From a checkpoint of a small transformer trained on Wikipedia.
Size: 2 heads of 64, MLP 320 SwiGLU, vocabulary 2048.
Architecture: LayerNorm before each block, learned positions, tied embeddings.
Training: 149M tokens, 4725 steps.
Each number is 128 + 32 x the weight over its row's rms, rounded and kept within 0 to 255. Layers, rows and columns count from 0. The size above them is the row's rms in percent of the matrix's.

# layer 2 attention key, 128x128, rms 0.14, rows 82-127, columns 64-127
size [ 75  76  78  82  74  87  76  88  79  75  86  84  79  80  76  93  80  65  78  79  82  97  74  94  77  79  70  81  75  85  73  85  86  82  85  86  80  76  90  74  72  75  83  84  89  89]
[[103 111 125 149 121 127 155 173 103 142 155 136 159 158 126 121 116 113 102 103 160  81 112 175 135 142 116 104 121 117  46 100 161 108 145 138 124 148 160 191 118 164 168 115 106   9 114 130  87 146 131  96 142 174 126 109 115 128 108 124 108  92 125 106]
 [119 134 134  83 139 154  96 140 144  86 152  83 104 109 105  66 125 127 161  86 102 103  97 127 107 112 146 171  50  29  86  67 184 152 105 121  83 137 134  96 114 110 149 117 150 114 167 142 128  94 134 112  89 103  83 121 117 105 152 102  61  64  95 137]
 [142 100 127  54 123 108 161 137 120 120 159 106  90 125 149  71  80 138  46 128 122  70 100 130  98 175  97 116 165 144 118 114 140 106 141 107 123 119 121 112  86  53 140  97 126 129 123 167  73 123 166  98 167 176 129  94  51 199  94 172 188 130 117  92]
 [149 144  90 185 127 147 124  77 180 172 178 172  79 121  95 164  97 161 168 119  66 210 110 122 120 197 156 163 148 171 148 117 169 123 157 100 176 137 125 159 142 185 125 141  66  93 127  90 127 161 130 123 117  91 113 132  65  65 129 124 151 143 143 107]
 [133 170 111 154 116  69 136 142 143 117 174  96 154 144 109 119 170  96 132 148 177 110 150  60 119  33 151 126 147 113 206 116  96  99 186 164 147 129 123 115 165 120 114 165 104 121 163 144 164  91 167 129 124  88 165  96  96 154 133 111 117 136 165 189]
 [119 132 100 106  40  42 103 106 125 128  92 100 112  93 104  95 167 134 150 142 144 151 163 118 120 123 122 127 115 129 123  64  70 101 113 100 122  94  97  67 138 122 123  98  70 124 150  79 107 145 121 103 125 136  73 138 163 108 120 121  77 177 137 104]
 [145 156 130 159 108 162 131 163 116 148 170 156  93 101  95 104 187 160 158 149 136 139 181 146 149 163 169 158 117 180 148  78 183 129 119  86  88 133 141 131 197 201 101 122 104 136 156  94 129 180  87 131 124 153  66 158  84 165 148  92 109 124 190 135]
 [152 111 127 126 125 108 105 146 117 111 104 122 110 160 172 111 140  81  74 140 192 147 131 155 114 135 187 138 114  88 111  78 149 149  84 145 157 164  86  93 140  86 102  85  99 131 172 125 146 145 122  76 132  96 105 134 144 158 157 107  81 139 131 152]
 [145  76 148  94 176 190 112 117 158 127  59 141  81 137 132 137  89 132 108 114 139  90  32 160 141 225 120 104 138  93 114  98 135 111 134 172  64 128  93 116 150  64 143 166 134  79  98 104 156 111 119  69  93 113  92 143 154 112 102 123 115 109 176  65]
 [137 130  93 139 130  99 142 157 126  99  81 127  85 115 117 139 188 149 138 166 113 160  76 185 153 142 114 119  89 116 168 126 104 122 187 101 101 104 120 129 115  49 163 121  46 139 152 140 106  98  95 154 130 111 109 108  69 131 113 164 121 171 123 129]
 [190 187  91 105  89 138 131 102 121 128 155 118 157  92 159  90 126 123 138 132  76  64 114 167 155 107 137 128  95 115 141 101 130 145 102 154  72 149 151 102 133 130 145 117 136 149 125 133 118 116 200 135 196 132 147 226 153 152 117 125 166 117 101 133]
 [128 141 135 171 165 131 128 114 137 181 121 162 180 134 121 141 123 122 130 111 109 141 150 156 153 142 101 124 158 124 195 149 117 130 113 167 141  69 177 186 103 182 136 172 160 137 159 122 165 112 146 117 160 144 118 140 218  87 137 168 108 157 198 167]
 [118 145  99 147  53 103  99  78  60  95 115 127 115 111 169  89 151  89 137 119 101 121 155 160 154 166 147 144 158 159 141 101 140 190  35 116 129 121 129 176 127  90  94  66 140 160  85 102 120 135 164 142 125  94 181  95 184 172 132  99 201 129 132 172]
 [ 93 138 160 109 143  99  79 161 132 107  23 123 181 115  89 141 124 152 106 102 177 164 151  94 159 149 176 106 146  95 134 106  86 136 162 149 136 118 161 121 101  77  52 106 130  89 139 145 110 187 114 147  95 103  77 175 171  95 112 173 146  82 117 168]
 [157  90 115 119 157  55 123 144 145 164 126 158 162 116  97 136 123 165 128  92  94 162 102 138  97 152 153 167 133 163 116 102 130  94 151  70 131 116 135 178 136 142 160 109 112  89 137 121 139  76 121 148 167 128 137 138 131  25 148 185  67 170 134 194]
 [164 119 123  84 151 121 135 142 124 174 107  62 110 185 109 131 148  73 113 166 138 132 125 145 157 110 185 111  76 102 161 129  97 134 102 136 180 126 118 175 112 112 105 104 112 140 148 151 147 134  71  99 167  73  94  99 173 144 178 157 122 128 100 178]
 [128 167 127 146  62 122  79 110 178 150 104 120 107 123 107 126 158 121  83 117 137  76 125 152 100  65 155  70 166  93 121 147 138 145 167  99 106  62 131 151  85 168  93 125 157 155 170 129 130 162  97 140 150 153  81 142 120 150  91 126 133 171  65 176]
 [103 165 125 127  84 158  95 100 139 118 134 158 100 118  64 203 151 199 168 111  62 161  78 111 118 136  97 108 129 139 132 126 126 158  93 117  76 126 171 153 171 115 122 114 110 142  91 139 169 112 125 124 134 164 150 183 114 127 141 120 163 128 100 121]
 [152 140 108 134 113 154 183  82 136 121 153 124  45 127 171 118 186 115 121 113  99 108 125 124 139 127 129 117 146 130 142 123 176 213  58 154 137 129 124  83 163 133  67 183 149  91 163 165 135 201 110 155 129  80 130 143 131 113 155 114 118 211 140 126]
 [119 117 132 116 123 122 139  93  81 148 142 148 156 163 146  81 162 208 168 122  84 155 156 148 123 133 148 158  49 204 114 124 139 148 128 116 138 172 192 140 129 116 185 119 154 162 126 140 103 110 141 150  77 164 164 107 111 149 135  71 166 137 204  87]
 [135 149 116  94 120 218 135 147  93  85 146 200 119 137 140 136  74 141  89 109  73 101 178 127  98 133 109 100 142 149  51  88 150 147  70 109 115 164 148  94 128 164  76 130 141  92  92 105 111 152 104  64 135 127 110 131 143 139 142  96 138 127  80  52]
 [173 151 112 101 115 137 144  64  82 140 178 145 147 127 103 146 106 105 186  93  99  65 135 141  71 131 120 160 158 150 180 112 151  83 108 125  95 146 139 142 120 155 145 117  98 100  96  93  84 106 163 122 139 126 151 145 174 174  81 122 124  85 149 186]
 [102 165 138 123  95 134 103 103  40  88 192 106 149 132 118 165 148 122 164  84 119 110  97 166 109 152 139  62  74 133 130  89 158  94 124 175 149  69 110 157 144 145 148 131 194 109 161 100 128 139 175 156 130 170  93 166 181 124  75 124 120 112 167 146]
 [112 128 125 120 148 117  95 130 117  90 152 133 122 156 122 115 218 152 150 182 164 138 140 167 132 187 145 129  68 163 163 125 145  68 160 155 184 134 133 139 144 134  98 136 101 160 179 165 111 142 154 189 138 191 159 170 130 178 168 132 111 167 134  85]
 [ 69 162 134  99  99 145 144  82 141  94  97 148 125 110 118 125  98  87 106 135  92  95 156  98 193 169  66 104 140 130  97  87 149 146 104  75 106 142 103 133 114 128 125  99 147  96 118 138  87 185 139  43 111 167 231 138  90 151  94  74 130 126 150 101]
 [156 147 144 168 118 105  88 114  76 159 148 137 131 152 103  74 202 133 133 155 123 123 170 131  97 186 103 193 117 133 210 130 107 138 114 103 121 140 138 117 122  97 175  62 117 166  98 131 122 103  73 155 147 160 124 123 138 186 175 177 119 140 163 113]
 [135 124 137 186 121  87 157 106 106 151 101 217 150 146 123 167 101 122  82 134 126 133 117  94 133 131  83 155 107 188 115 193 128 138 133  64  81 124 159 113 125  68 125 136 131 144 109 102 156 131 180 106 118 171 171 127 130 125  64 149 160 168 112 106]
 [ 93 156 133  97 162 112 109 146 114 161 160 167 173  99 171 117 128 195 172  62  78 134 144 100 148 117  85 142 159 133 119 147 127 133 103 147 110 109  81 117 148 165  88 164 107 125  82 104 146 130 119 179  91 139 143 207 122 149 122 159 133 142 110 106]
 [ 49 144  56  94 110 130 125 109 136 103  73 110 153 115  67 109 132 166 135  95 131 157 152 102 122 167 100  90  96 151 135 100 132  85 164 122 150 175 148  91 113 142 116 115 107 199 130 143 146  87 132 110 157 123 123  97 107 172 108 180 113 139  85 132]
 [133 172 203 133 129  81 106 123 103 116 125  87 144  84 101 124 137 197 111 171 112 160 164 208  90 159 164  80 140 136 111 111 158 114 121  66 121 126 130  89 154 133 110  86 119 123 103 169 155 141 144 109 116 189 130 172 121 161 142 108 131  94  97  91]
 [106 111 104 125 136 159 138 166 111 131 121  94 114 151  85 118 195 133 167  82  98  92  81 134 122 168  96 129 134 147 159 136 163 162 123 146 172 164 114 125 152 110 125 114 152 128  72 167 186 134 139 117 108 167 145 132 123 135 134 115 103 137 149 139]
 [127 144 145 121 136 125 166 132 141 149 118 160 154 171  71 109 164 117 198  99 169  69 159 153 128 164 135  79  64  84 104 150 129 128 125 189 163 125  98 175  75 148  67 169 164 116 180 149 120 127  98 104  61 130  98 129 151 102  64 176  57 114 160 125]
 [145 100 156 157 135 107 128 137 154 127  96  91 116 119 130 106 195 138  73 186 186 158 127 171 189 117 194 147  99 149 138 116  87 143  78 123 133  99 109  76 133 107 135 152  81 115  77 146 174 167  82 143 117 155 172 109 108  95 150  60  89  91 154  78]
 [143 108 113 150 137 115 102 140 150 156  81 130 128 127 175  57 123 205  99 165 102 149 142 125 121  59 126  75 108 127 135 117  95  64 126 128 119  72 113 145  38 178  83 127 149 183 126  89  66  96 100 127 143  96 177  95 114 140 124 115 147 124  91  89]
 [105 135 127 113 126 185 117 165 141 106 136  98  25 103 200 130  82 145 115 124 118 110 168 139 140 168  92  84 156  63 133  81 142 131 139 122 126 116 137 110 137 108  91 144 147  76  90 149 137 162 107  70 142 146 200 146 184 137 147 124 119  96 174 115]
 [ 94 171 157 125 130  75 112 115 125 114 124 130 157  92 122  90 160 180 123 116  75 119 168 139 178 173 127  72 124  58 123  93 186 120  85 126  96 103 117 130 128  79 143 124 167 150 210  97 139 185 140 142 106 162  89 124  78 157 123 135  50  94 137 133]
 [157 103 100 110 120 115  92 111  78  79 118  75 134 118  87 135 139  96 130 161 111  72 126 134 139  88 161  92  73  80  63 137 123 153  81 189 170 104 144 126 135  96  99 169 146 154 158 203 151 116 197 116  84 123 128 200  99  66 108 120  80  94  77 151]
 [ 97 171 104 121 109  89 137 113  90  68 110 120 156 128 106 114 143 152 148 186 112 182 123  91  87 112 126 125 104 122 163 152 111 139 135  79 107 138 193 126 236 102 132  77 155 135 114  90 174 110  75 135 133 105  80 144 145 119 130 127  79  62  84 169]
 [ 83 161 113 134 153 128 130 145  78 119 156 100 114  81 120 150 137 144 131 106 138 168  95 156 108 153 173 116 144 116  54  96 131 164 152 127 174 111 115 140  99 192 118 104 107 181 109 135  98 151 141 136 119 154 178 102 123 129  58 157  95  98 154 123]
 [133 149 180 137 161  78  89 120 113 127  74  84 162 110 135 124 159 137 124 171 117 123  76 102 108 197 115 142 171 109  83  52 117 125 127  72 139  90 123  75 117  78 159  76 147 134  84 178 183 173 102  49 128 205 132 156  80  94  77 165 139  81  95 169]
 [122 109  87 146 137 167 115 150  94 120 128 112 140 123 164 139 114 106 107 152 181 127 170 175 135 184 169 139  91 170 178 164  98 126  70 103 151 136  70 129 156 120  79 179 106 111 140  76  91  85 142 146 117  60 103 112  75 145 102 156 136 132  98 137]
 [ 43  89 116 169 177  80 142 126  65 158 161 119 150 124 141 191 139 111  94 157 115 168 132 114 108 209 125  87 119 164 120 101 167 182  85  98 138 144 107 144 197 171  86  97 119 144  63  92 207 141  84 132 139 158 160 100 175 112 135 135 110 115  85 118]
 [122  88 118 144 104 120 149 130 139 171 154 167 181 168  95 166 118  75  73 105 107  76 158 143 185 162  67 130 140 161 131 150 144 136  90 127 145 117 139 150 123 106 114 134  72 139 173 161 191 101 121 143 147 130 150 152  85 120 125 141 142  94 129 125]
 [ 96  88  91 153 114  67 165 144 130  96 116  91 111 177 152 131 139  98 159 128 109 124  87  81 113 120 116 154  85 146 104  95  85  92 126 128  83  89 144  79 155  69 148 106  72 143 122 116 157 153  88 150  88 101  59 162 104 138 101 140 103  92 100 140]
 [126 102 130 117 141  93 116 106 111  78 136  96 106  87 127 160  95 110  90 101  96  83 105  91 102  99 113 118 124 167 122  92 116  83 139 127  71  98 107  42 156 140 156  97 149  95 156 173  83 107 132  87  63 167  68 143  99 185 198  74 121 153 137  80]
 [160 104 153 130 102 142 138 123 167 144  93 170 149  77  99 180 129  89 103 140  94 109 119 141 104 121 120 101 192 109 105 176  93 132  84 160 146 111  93 114  90 145 122 171 126 127 161 119 128  69 142 142 104 145  29  50 131 107 140 132 165 100  68 166]]
# layer 2 attention query, 128x128, rms 0.144, rows 83-127, columns 64-127
size [ 80  94  97  84  85  77  89  96  72  78  96  83  95  91 104  88  79  79  84  85  97  83 107  90  83  84 102  76 104  96  95  85  80  78  94  89  92  87  86  81  95  82  77  89 103]
[[ 97  70 118 116 117 115 176 150 137 153  72 116 177 209 137 155 113 170 112 143 163 139 117  89  99 135 150  95 126  87 158 104  93 208 136 143 136 143 175 140 118 122 124 152 121 160  93 152 142  87  72 120 168 114 126 137 111 167 112 163 109 201  67 136]
 [ 90 141 121 176 156 119  79 132 150 134 153 161 144 110 102 191  67 142 157 122 101 130 103 119 144 144 130 139 124 162  87 100 119 135  66  92  98 159 179  90 145 190 129 139  28 118 113  91 157 110  95 126 129 117  80 138 167  72 144 112 143 155 139  86]
 [127 129 196  59 122 112 161 189 124  73 128 111 124 161 146 138 152 140  78 132 130 109 157 143 152 139 177 103 136  61 129 124  93 180 137 158 135 101 114 120 165  73 149 131 176 111 145 225 170 120 118 110 155 141 187 208 222 172 138 121  96 114 153  87]
 [ 75 128 104 157 121 145 108  97 129 150  97  97 113  79  92 159 121 176 124 122 116 125 150 172 160 142 100 103 137 219 117 110 233 131  84  60 131 157 128 157 149 200 190 129 207 157 108 110 137 153 121 147  95 137 104 127 155  91 137 154 102 127 132 162]
 [131 107 151 107 157 131 117 120 121  80  85 111 141  98  55 141 104  86 115 130 181 126 164 140 137 127 182 142 130  83 108 155 166 172 119 111 194 223 179 154 113 125 129 105 141 140 102 208 113 163 125 105 107  85 144 106 123 113 165 140  91 110  96 176]
 [118 167 108 176  80 126 116 120 146  84 166 106 162 118 124 128 137 155 133 152 141 173 123 131 116 139 137 105 124  53 175  98 105 160 183 138 160 204 117 140  88  96 170 100 151 102 138 174 136  99 147 122 163 188 132 131 167 134 136 166 148 174 123 142]
 [155 104 133  77 133 120 118  71 140 184  98  97 176 100  97 134 120 141 119 138 142  61 131 169 126 116 127 112 130  99  98 167 149 101 167 133 139  91 162 179 118 157 178 146 161 167  96 132 145 143 139  98 150 154 132  55 107 100 134 103 119 103 136 173]
 [153 189  58 162  76 147 131  94 149 127 166 148 134 130 155  78 135 123 128 113 123  87 130 101 125  57 119  88 119 109 142 109 119 144  70 175  80 133 112 105 109 147  95 164 143 177 134 123 118 138 136 138 148 132 139 145 122 163 184 111 163  89  77 180]
 [163  73 143  83 143 137 131 122 171  58 151 147 149 127 120 144  70 150 111 129 193 181 141  68  90  98 153 103 128 132 134 146 108 114 123 145  88 119 124  96 197 149 110 164 121 108 144 172 153 158 183  96 145 158  78 106 168  71 189  92  77  98 158 109]
 [135  98 118 155 127 103 143 116 122 127 148 125 179 146 107 130 102 182 100 151 114 210 144 117 121 143 123 176 126 152  88 126 130  96 188 111 139 124  83 211 111 105  56 107  47 194 156 137 145 114 108 156 117 172  47 111 122  97 101 148 183 133 128 102]
 [135 189  77  87 100 145 154 134 116  91 153  83 133 107 107 159 158 181 142 158 105 147  98 148 122  66  93 160 112 164 129  96 141  96 176  96 121 227  57 126 124 170 112 106 146 114 112 130  52 186 158 100 128 124 176 124  96 123 147  64 141 138 101 128]
 [161 153 159 137 147 150 127 141 201 196 180 178 104 131 116 122 122 192 161 129 104 173 122 117 138 143 158 165 104  86  91 184 152  99 167 152 123 116 132 178 163 139 131 144 120 138 123 126 128 174 132 168 137 126 151 173 120 127 103 167 102 105 118  41]
 [ 96  96  91 126  82 127 130 121 163 101 135  97 104 127  78 174 115  65  64 139 127 101  83 146 136 109 118  71  98  98 128 155 152  62 100 119 139 104 126 105 138 116 112  70 141 126 100 147  97  91 139  66 171 104 159 138 162 118 168  60  75 105 121  97]
 [109 148 124 161  51 156 131  69 114  88 124 116  79 121 165  64 154 116  66 177 155 118 157 159 174  81 141 125 166  63  95 141 144 119 129 126 109 112 121 122 154 102  83 145 167 124  90 135 142 146  77 136  65 117 106 172 160 166  97  55 151 123 111  85]
 [128 114 161 119 161  85  78 173 217 125  86 138 158 128 124 107  84 111  44 147 172 126  96 132 141 140 124  92 183 140 115 131 125  91 116 161  89 113 116  84  99  84 181  96 137 116 111  99 132 121 142  83 172 144 146 117  92 121 116  63 147 122 136 100]
 [159 104 127 112 197 138 166 184 144 136 134 190 122 160 155 133  89 115 166 125 154 144 130  80 152 194 128 160 142 125 125 155  94 138 158 199 135 132  94  87 158  53 194 118 117 120 116 171 136 135 122 196 129 148 177 128 137 169  97 164 159 137 223  87]
 [221 128 106 112  98 123 117  95  96  94 123  98 162  85 152  63 167 153 135 148 109 130 166 181  22 153 176  85 118  61 125 113 119 143 192  96 147 138  95 124 101 123  99 180 164 173 158  86 116 149 119 207 104 134 110 111 149 121 108 130 143 123  57 102]
 [103 151 133  88 145 131 129 128  84 134 147 147 126  75  58 129  92 180 125 181 134 148 164 185 139 164 139 137  85 155 166 122  81 129 155 132 185  75 119 193 123 143 140  81 138 170 142  95 110 111 136 127 125 149  92 156 193 180  54 111  82  98 137 171]
 [150 193 165 148 164 135  87 139 139  93 112  93  94  83  34 144 120 109  80 139  95 176 140 136 151 127 169 130 135  33 114 152 106 127 130 164 180  90 152 174 131 191  48 125 156 134  92 166 147 173 150 141 118 107  83 192 157 143 135 195 152 132  50 137]
 [124 134 116 150  94  66 149 122 120 137 174 131 123 159 110 109 170 123 198 151 124 129 132 113 145 169 113 157 134  85 203 156  77 160 136 159 127 122  95 141  88 100 152 171 126 178 141 137 124 121 157 158 115 163 140 187 134 193  78 181 183 111 168 174]
 [105 147 135 109 140 148 160 108 154  97 187  89 192 122 135 104 160 195 173 143 146 150 150  89 108 120 134 167  40  89 151 123 138 122 193 143 152 147 167 154 100 160 117 165 172 182 142 170 142 136  79 166 117 160 126 154 136  69 136 194 132 208  36 124]
 [ 85 117 107  42 131 139 184 161 189 154  83  68 158 128 142 172 125 129 139 167 109 139  84 107 155 167 158 154 134 132 155  56 106 126 121  89 156 115  81 112 121 116 151 101  70 147 122 177 161 106  69  92 108  88  91  67  91  75 167 139 122 143 121 149]
 [112 174 156 109 124  98 149 154  85 117 111  78 111 111 149 192 129  97 123 113 162 147 145 161  80 143 139 106 103 118 163 106 126 146 113  60 169 156 156 180  97 150 173 110  83 134 174 151 112 156  74 107 101 145 134  76 194  45 117 166 115 136  92 207]
 [150 110 144 142 128 130  89 118  89 154 146 109  95 109 166 122 170 130 138 122  75 122 198 121  80 123 104 169 148 162 118 141  93 145  94 131 129 104 101 117 139 132 145 198 100 123  94  85  88  69 118 186 142  98 111 102 153 121 113 147 199  95  74  97]
 [133 116 161  94 185 136 142  75 132 135 148 131 111 125 143 157 123 162 117  85 169 124 107 144 153 138 144  69  95 138 157 121 150 108 172 109 202 160 180 134  76 147  59 132 143 122 154 199 113 189 194 122 141 181 141 146 121 112  75 150 100 162 106 159]
 [148 130 114  94 120 162 127  90 164 120 162  99 128  97 170 123 181 131 154 126  98 129 181 121  83 172  97 147 127  99 139 109 116 117  88 178  98 154 104 143 139 192 155 165  96  82 113  71 108 111 118 152 121  98 129 157 166 181 175 113  97 101  60 133]
 [144 141  96 107  95 131 122  33  99  82 185 113 121 143 123 130 160 109 175 135  89  83 148 137  65 147  96 194 109 175 162  88 148  73 150  73 153 164  93 160  86 148 160 147 141 115 123 150 103 129 122 117 142 145  86 125 158 121 108 137 150 129 108 148]
 [171 128 172 113 156  91  86 126 129 139 138  58 101 109 121 147 102 155 109 111 114 107 122 176 172 110 158 141 142 151 101 158 132 120 109 137 209 114 168 143 149 134 175 128 119 143 136 174  95 139 161 145 122 104  88 138 105 105  97 105 112 180 121 107]
 [ 97  96 123  98 146  96 106 153 134 115  56 131 171 157 116 131 129  40  95 102 201 142 134 105 157 168 127 166  86  94 144 143  93 150  80 162 164 131 169 179 136  82 161 119 102 120 169 146 125  93 129 115 154  87 134 112 198 107  98 131 102 179 145 122]
 [134 136 139 126 153 102 116 140 162 159 131 148 129 126 194 110  52 135 114 164 130  88 119 129 135  93 119 160 184 159 191 145 116 169 141 130  91  76 136 127  96  75 147  94  79 148 158 147  94 100 108 154 186  77 113 138 119 150 119 117 174 126 127 126]
 [143 139 131 131 132 122  72 150 144 109  88  53 161  38 141  98  93 154 112 119  67 134  77 130 169  94 154 107 184 155 211  88 146  90 143 137 176 120 169 151  77 123 136  42  93 142 109 115 144 147 120  84 111 132 167 126  86  83 144 133 143 115  71 133]
 [156 169 120 123 109 140  77 135 143 113 121 170  94  97  99 111 151 115 134 149 154 132 140 141 110  83 122  77 174 130  43 130 143 149 102 101 145 142 115 149 117 189  71 132 247 125 133 146  82 149 185 143 152  82 154 110 104 139 134 139 204 118  84 187]
 [123 152 105 133 102 130 122  87 125  77 127  69  38 114 105 164 137  61 142 114 144 145 102 136 125 198 140 150 121 124 111  65 155 159 150 109 146 177 142  73 178  61 142 121  50 103 141  75 159 183 120  84  83 116 110 114  75 143 122 120  90 126 165 138]
 [107 142 119 145 112 112 109  88 103 132  91 124 174 100 108 165 110 104 117  85 151 140  93 155 146 152 142 196 113 165 152 204  87 152 152 148 105  94 105 105 124 174 118 150  35 175 158  65 130  91 125 123 179  96  75 110  89 108 122  76 104  80  60 128]
 [187 109  90  82  60 149 151 103 117 136 161 110 147 128 103 137 140 144 152 149 133 143  92 141  85 127 125 160  97 125 172 119 141 178 150  98 165 159 143 128 137 176 126 112 137 144  64 184 112  69 129 140 146 140  81 144 144  82 105 113 142 168 118 197]
 [150 123 106 157 121 133 138 143 146 173 127 138  80 150  95 149 151 170 126 128 114 133  80 148 162 176 126 132 158 155 173 146 107  89 142 112 132  94  39 151  87 154 138  73 141 131 111 128 113 108  62 112 150 125  72  74 120 177 100 114 190 169 139 137]
 [171  92 145 150 158 102  68 145 154 142  97 105 155 110 103 104 102 175 124 103 155 136 152 135 163 133 138 169 146 117 108 179 139  81 151 144 145 129 149 105  84 164 134 120 147 143 122 192 159 132 174 153 119 197 148 153 131 102 169 146 168 173 100 111]
 [110 124 176  94 178 116 156 101 158 138 150 142 100 155  89 179 166 157 120 124 157 125  80 134 128 104 136 152 100 124 216 167 131 120 149 119 157 101 116 160 146  78  75 137  63 123 136 107 154 121  95 173  75  74  67 128 128 120 135 149  41 131 127 112]
 [131  92 120 136 143 140 199 139 170 147 124 158 147 181 145 138 110 116 118  99 161  91  91 153 138  56 146 145 126 161 174 191 162 163 134 155 117 181 117 147 110  99  90 105 106 119 127  90 100 103 172 196 173  83 134  81 138 139 127 142 119 149 128  89]
 [131 121 147 208 105 107 107 138 146 132 128 103 117 120  45  94 169 157 109 142 133 154  92 139 154 139 139 137 148 164  85  91 177 114 158 110 118 120 147  94 125 192 152 121  68 149 146 144 148 132 137  82 112 176 131 159  84  82 156 142 122  85 174 162]
 [187  95 140 132 155 145 110 125 178 159  85 110 123 123 117  55 117 135 173 122 164 161 127 102 113  88 158 157  82  66 131 149 101  84 156 111 114 115 179 164 131 135 189 107 157  99 113 160 136 120 156  89  88  87 133 203 122  79 114 109  90 138 183 171]
 [157 114 155 127 103 114  98 131 134  88 108 142  94  79 163 177 142 187 139 156 101 118 177 116 131 114 155 103 142 117 102 150 137 151 119  90 108 166 130 118 139 200 178 183 188 105  85 149  99 143 146 155 134 105  70 137 133 130 132  29 122  93 131 156]
 [163  98 119  69 128  87  91 114  75 166 122 138 110  84 138 130  98 152 144  46 154  91 155 127 111 179 101  92 156 148 182 142 117 137 153 133 107 115 145 150 110 123 157 133 118 121 171 118 108  71 129  80 212 165 135 112 154 116 119  80 101 165 120 120]
 [ 68 121  99 113  93 165 180 117 109 167 132 139 133 112  81 112 130 113 200 112 176 128 171 111 130 134  93 121  87  73 106 196 142 150  85  58 182 169 161 134 163 142 108 145 197 136  70  83 159 123 130 109 125  62 126 137 111  76 110 169  83 125 126 152]
 [136 147 120 131 190 121 133 157 113  99 174 165 150 129 111 103  88 141 119 116 137 120  97  91 100  93  98 162 154 152 166 140 113 103 163 116  69 111 156 134 170 114 136 139 157 135 101 121 131 127 165 196 158 146 202 167 109 167 134 121 142 118 163 126]]
# layer 2 attention value, 128x128, rms 0.217, rows 64-70, columns 64-127
size [121 107 102  99 121  97 101]
[[149 138 134 145 173  76 129 194 124  87 146 140  64 115 119 115  92 114  64 112 126 131 202 183  98 101 105 115 152  94  79  86 141 117  51 128 105  79 130 149  72 163 149 113 151  96  96 166 117 133 115 136  77 143 123 101 115 130 120 126 144  91 136 157]
 [103 117 130 123 101 118 108  70  86 117 107  88 146  97 137 147 167 101 158 127 129 134 139 126 112 116 167 127  71 123 158 106 118 105 148 121 184 193  85 151 123 159 105 106  56 143 142 134  53  97 160  99 148 168  78 146 187 119 114 110 107 155 153  67]
 [ 72 155 115 130 160 148 138 125  80 143 109 151 112  57  90 131 119 149 135  89 135 139 173 114  83  79 110 169  97 145 147 104 125 137 136 155 138 143 137 136 134 147  95 159 126  98 139 117  74 126 134  84  99  98  96 215 166 134  55 139 140  88 132 131]
 [138 169 130 140 117 112  86 129 131 160 152 114 182 181  79  94 155 119 114 153 189 122  79 152 102 157 118  83 119  89 151 118 116 168 129 131 127 107  87 133 122 116 134  90  93 163 151 130 230 191 179 140 124 153 142  92  82 102 161 124 121 117  75 135]
 [123 177 111 137 136 100 184 140 162  97 160 158  87 104 122 112 170 145 138 113 110 111 139  94 108 117  63 194 134 177 105  70 129 135 118 145 155 120 150 150 173 135 138 112 177  78  70 151  66 137 158  94 111 145 124  99 157 171 140 114 135 133  97 169]
 [137 144 146 159 122 112 113 114  81 142 141 121 120 104 148  98 103 157 154 152  77 110 117 119  87 226 115 141 188 173  93 136 117  93  83 104 135 150 142 117 133 174 136 115 164  83 108 142 129 123  98  80 150 109 135 171 152 162 117 135 169 140 206 141]
 [ 95  78 124 158 126 135 121 106 121 124 162 141 107 165 171 151 131 107 115 182  81 107  90 109  67  67 102 170 130 166 132 116 113  99 170 115 142 150 141 149 161 144 139  99 132  96 115  95  98 128 144 105 110  95 126 144 132 169 119 129 117 159 106 102]]
# layer 2 attention output (transposed), 128x128, rms 0.188, rows 64-70, columns 64-127
size [123 103 104  98 120  97 110]
[[ 83 109 135  73 164 131 170 145 161 127 129 128 209 197 115  94 110 147 138 113 155 121  82 127 162 160  95 130 119 145 187 160 117 133 168 132 181 150 127 154 119  18 112  70  66 131 171 139 179 126 147 105 172 103 171 169 111 140 139  83 103 183 149 100]
 [142 205 154 120 153 153 114 130 123 154 176 137 104 141 143 133 140 139 162 139 134 208 172 172 105 165 152 185 165 133 160  97 159 151 182 124 144 150 163 144 144 123 151 176  95 115  84 108 177 156  86 127 120 167 139 120 114 124 186 183 126 116 164 140]
 [ 92 110 133  93 163  83 109 155 124  97 154 173 186 104 130 125  90 109 207 137  82 126 172  97  96 212 129 139 169 142 129  82  95  94 118 118 127 109 152 108 187 105 156 143  95 131 109 166 223 135 128 197 158 190 148 138 114  98 149 135 129 143 124 126]
 [152  53 133 123 163 133 125 184 171 134  83  97  90 107 181 107 172 147 121 145 159 129 136 138 180 124 192 155 103 117 112 186 170 176  91 138 105 195 134 129 141 112 134 147 163 155 169 156  29 118 103 147 132  85 102 139 189 136 135 108 128 173 179 161]
 [137 123 106  95 125  62 134 131  81 138  93 194 150 139  94 124 100 136 172 129  78 141 115  95 142 134 129 126 132 133 167 132  99 100 138 156  75  87 175 135 194 105 145 110  76 132 172 129 162  98 124 184 119 151 188 186 119 175 131 133 179 140 144 105]
 [117 149 123  68  96 143 223 114 119  94 153 188 166 112 156 133 144 118 141  82  69 107  98 128 114 122 104  94  91 111 124  79 151 107 178 110  51 125 158  76 109 116 123 143 147 168 149 127  96 120 205 149 140 199 182 129 120 141 129 127 128 111  75 139]
 [159 154 172 140 139 100 133 112 133 102  79 172 126  99 125 112 135 108  76 152 150 127 130 176 196 185 142 127 142 115 148 111 136 184 106 117 110 140 126 142  71  81  96 184  37 150 129 212 110 106 115 127 111 191 130  86  96 150 110 153 201 106  89 112]]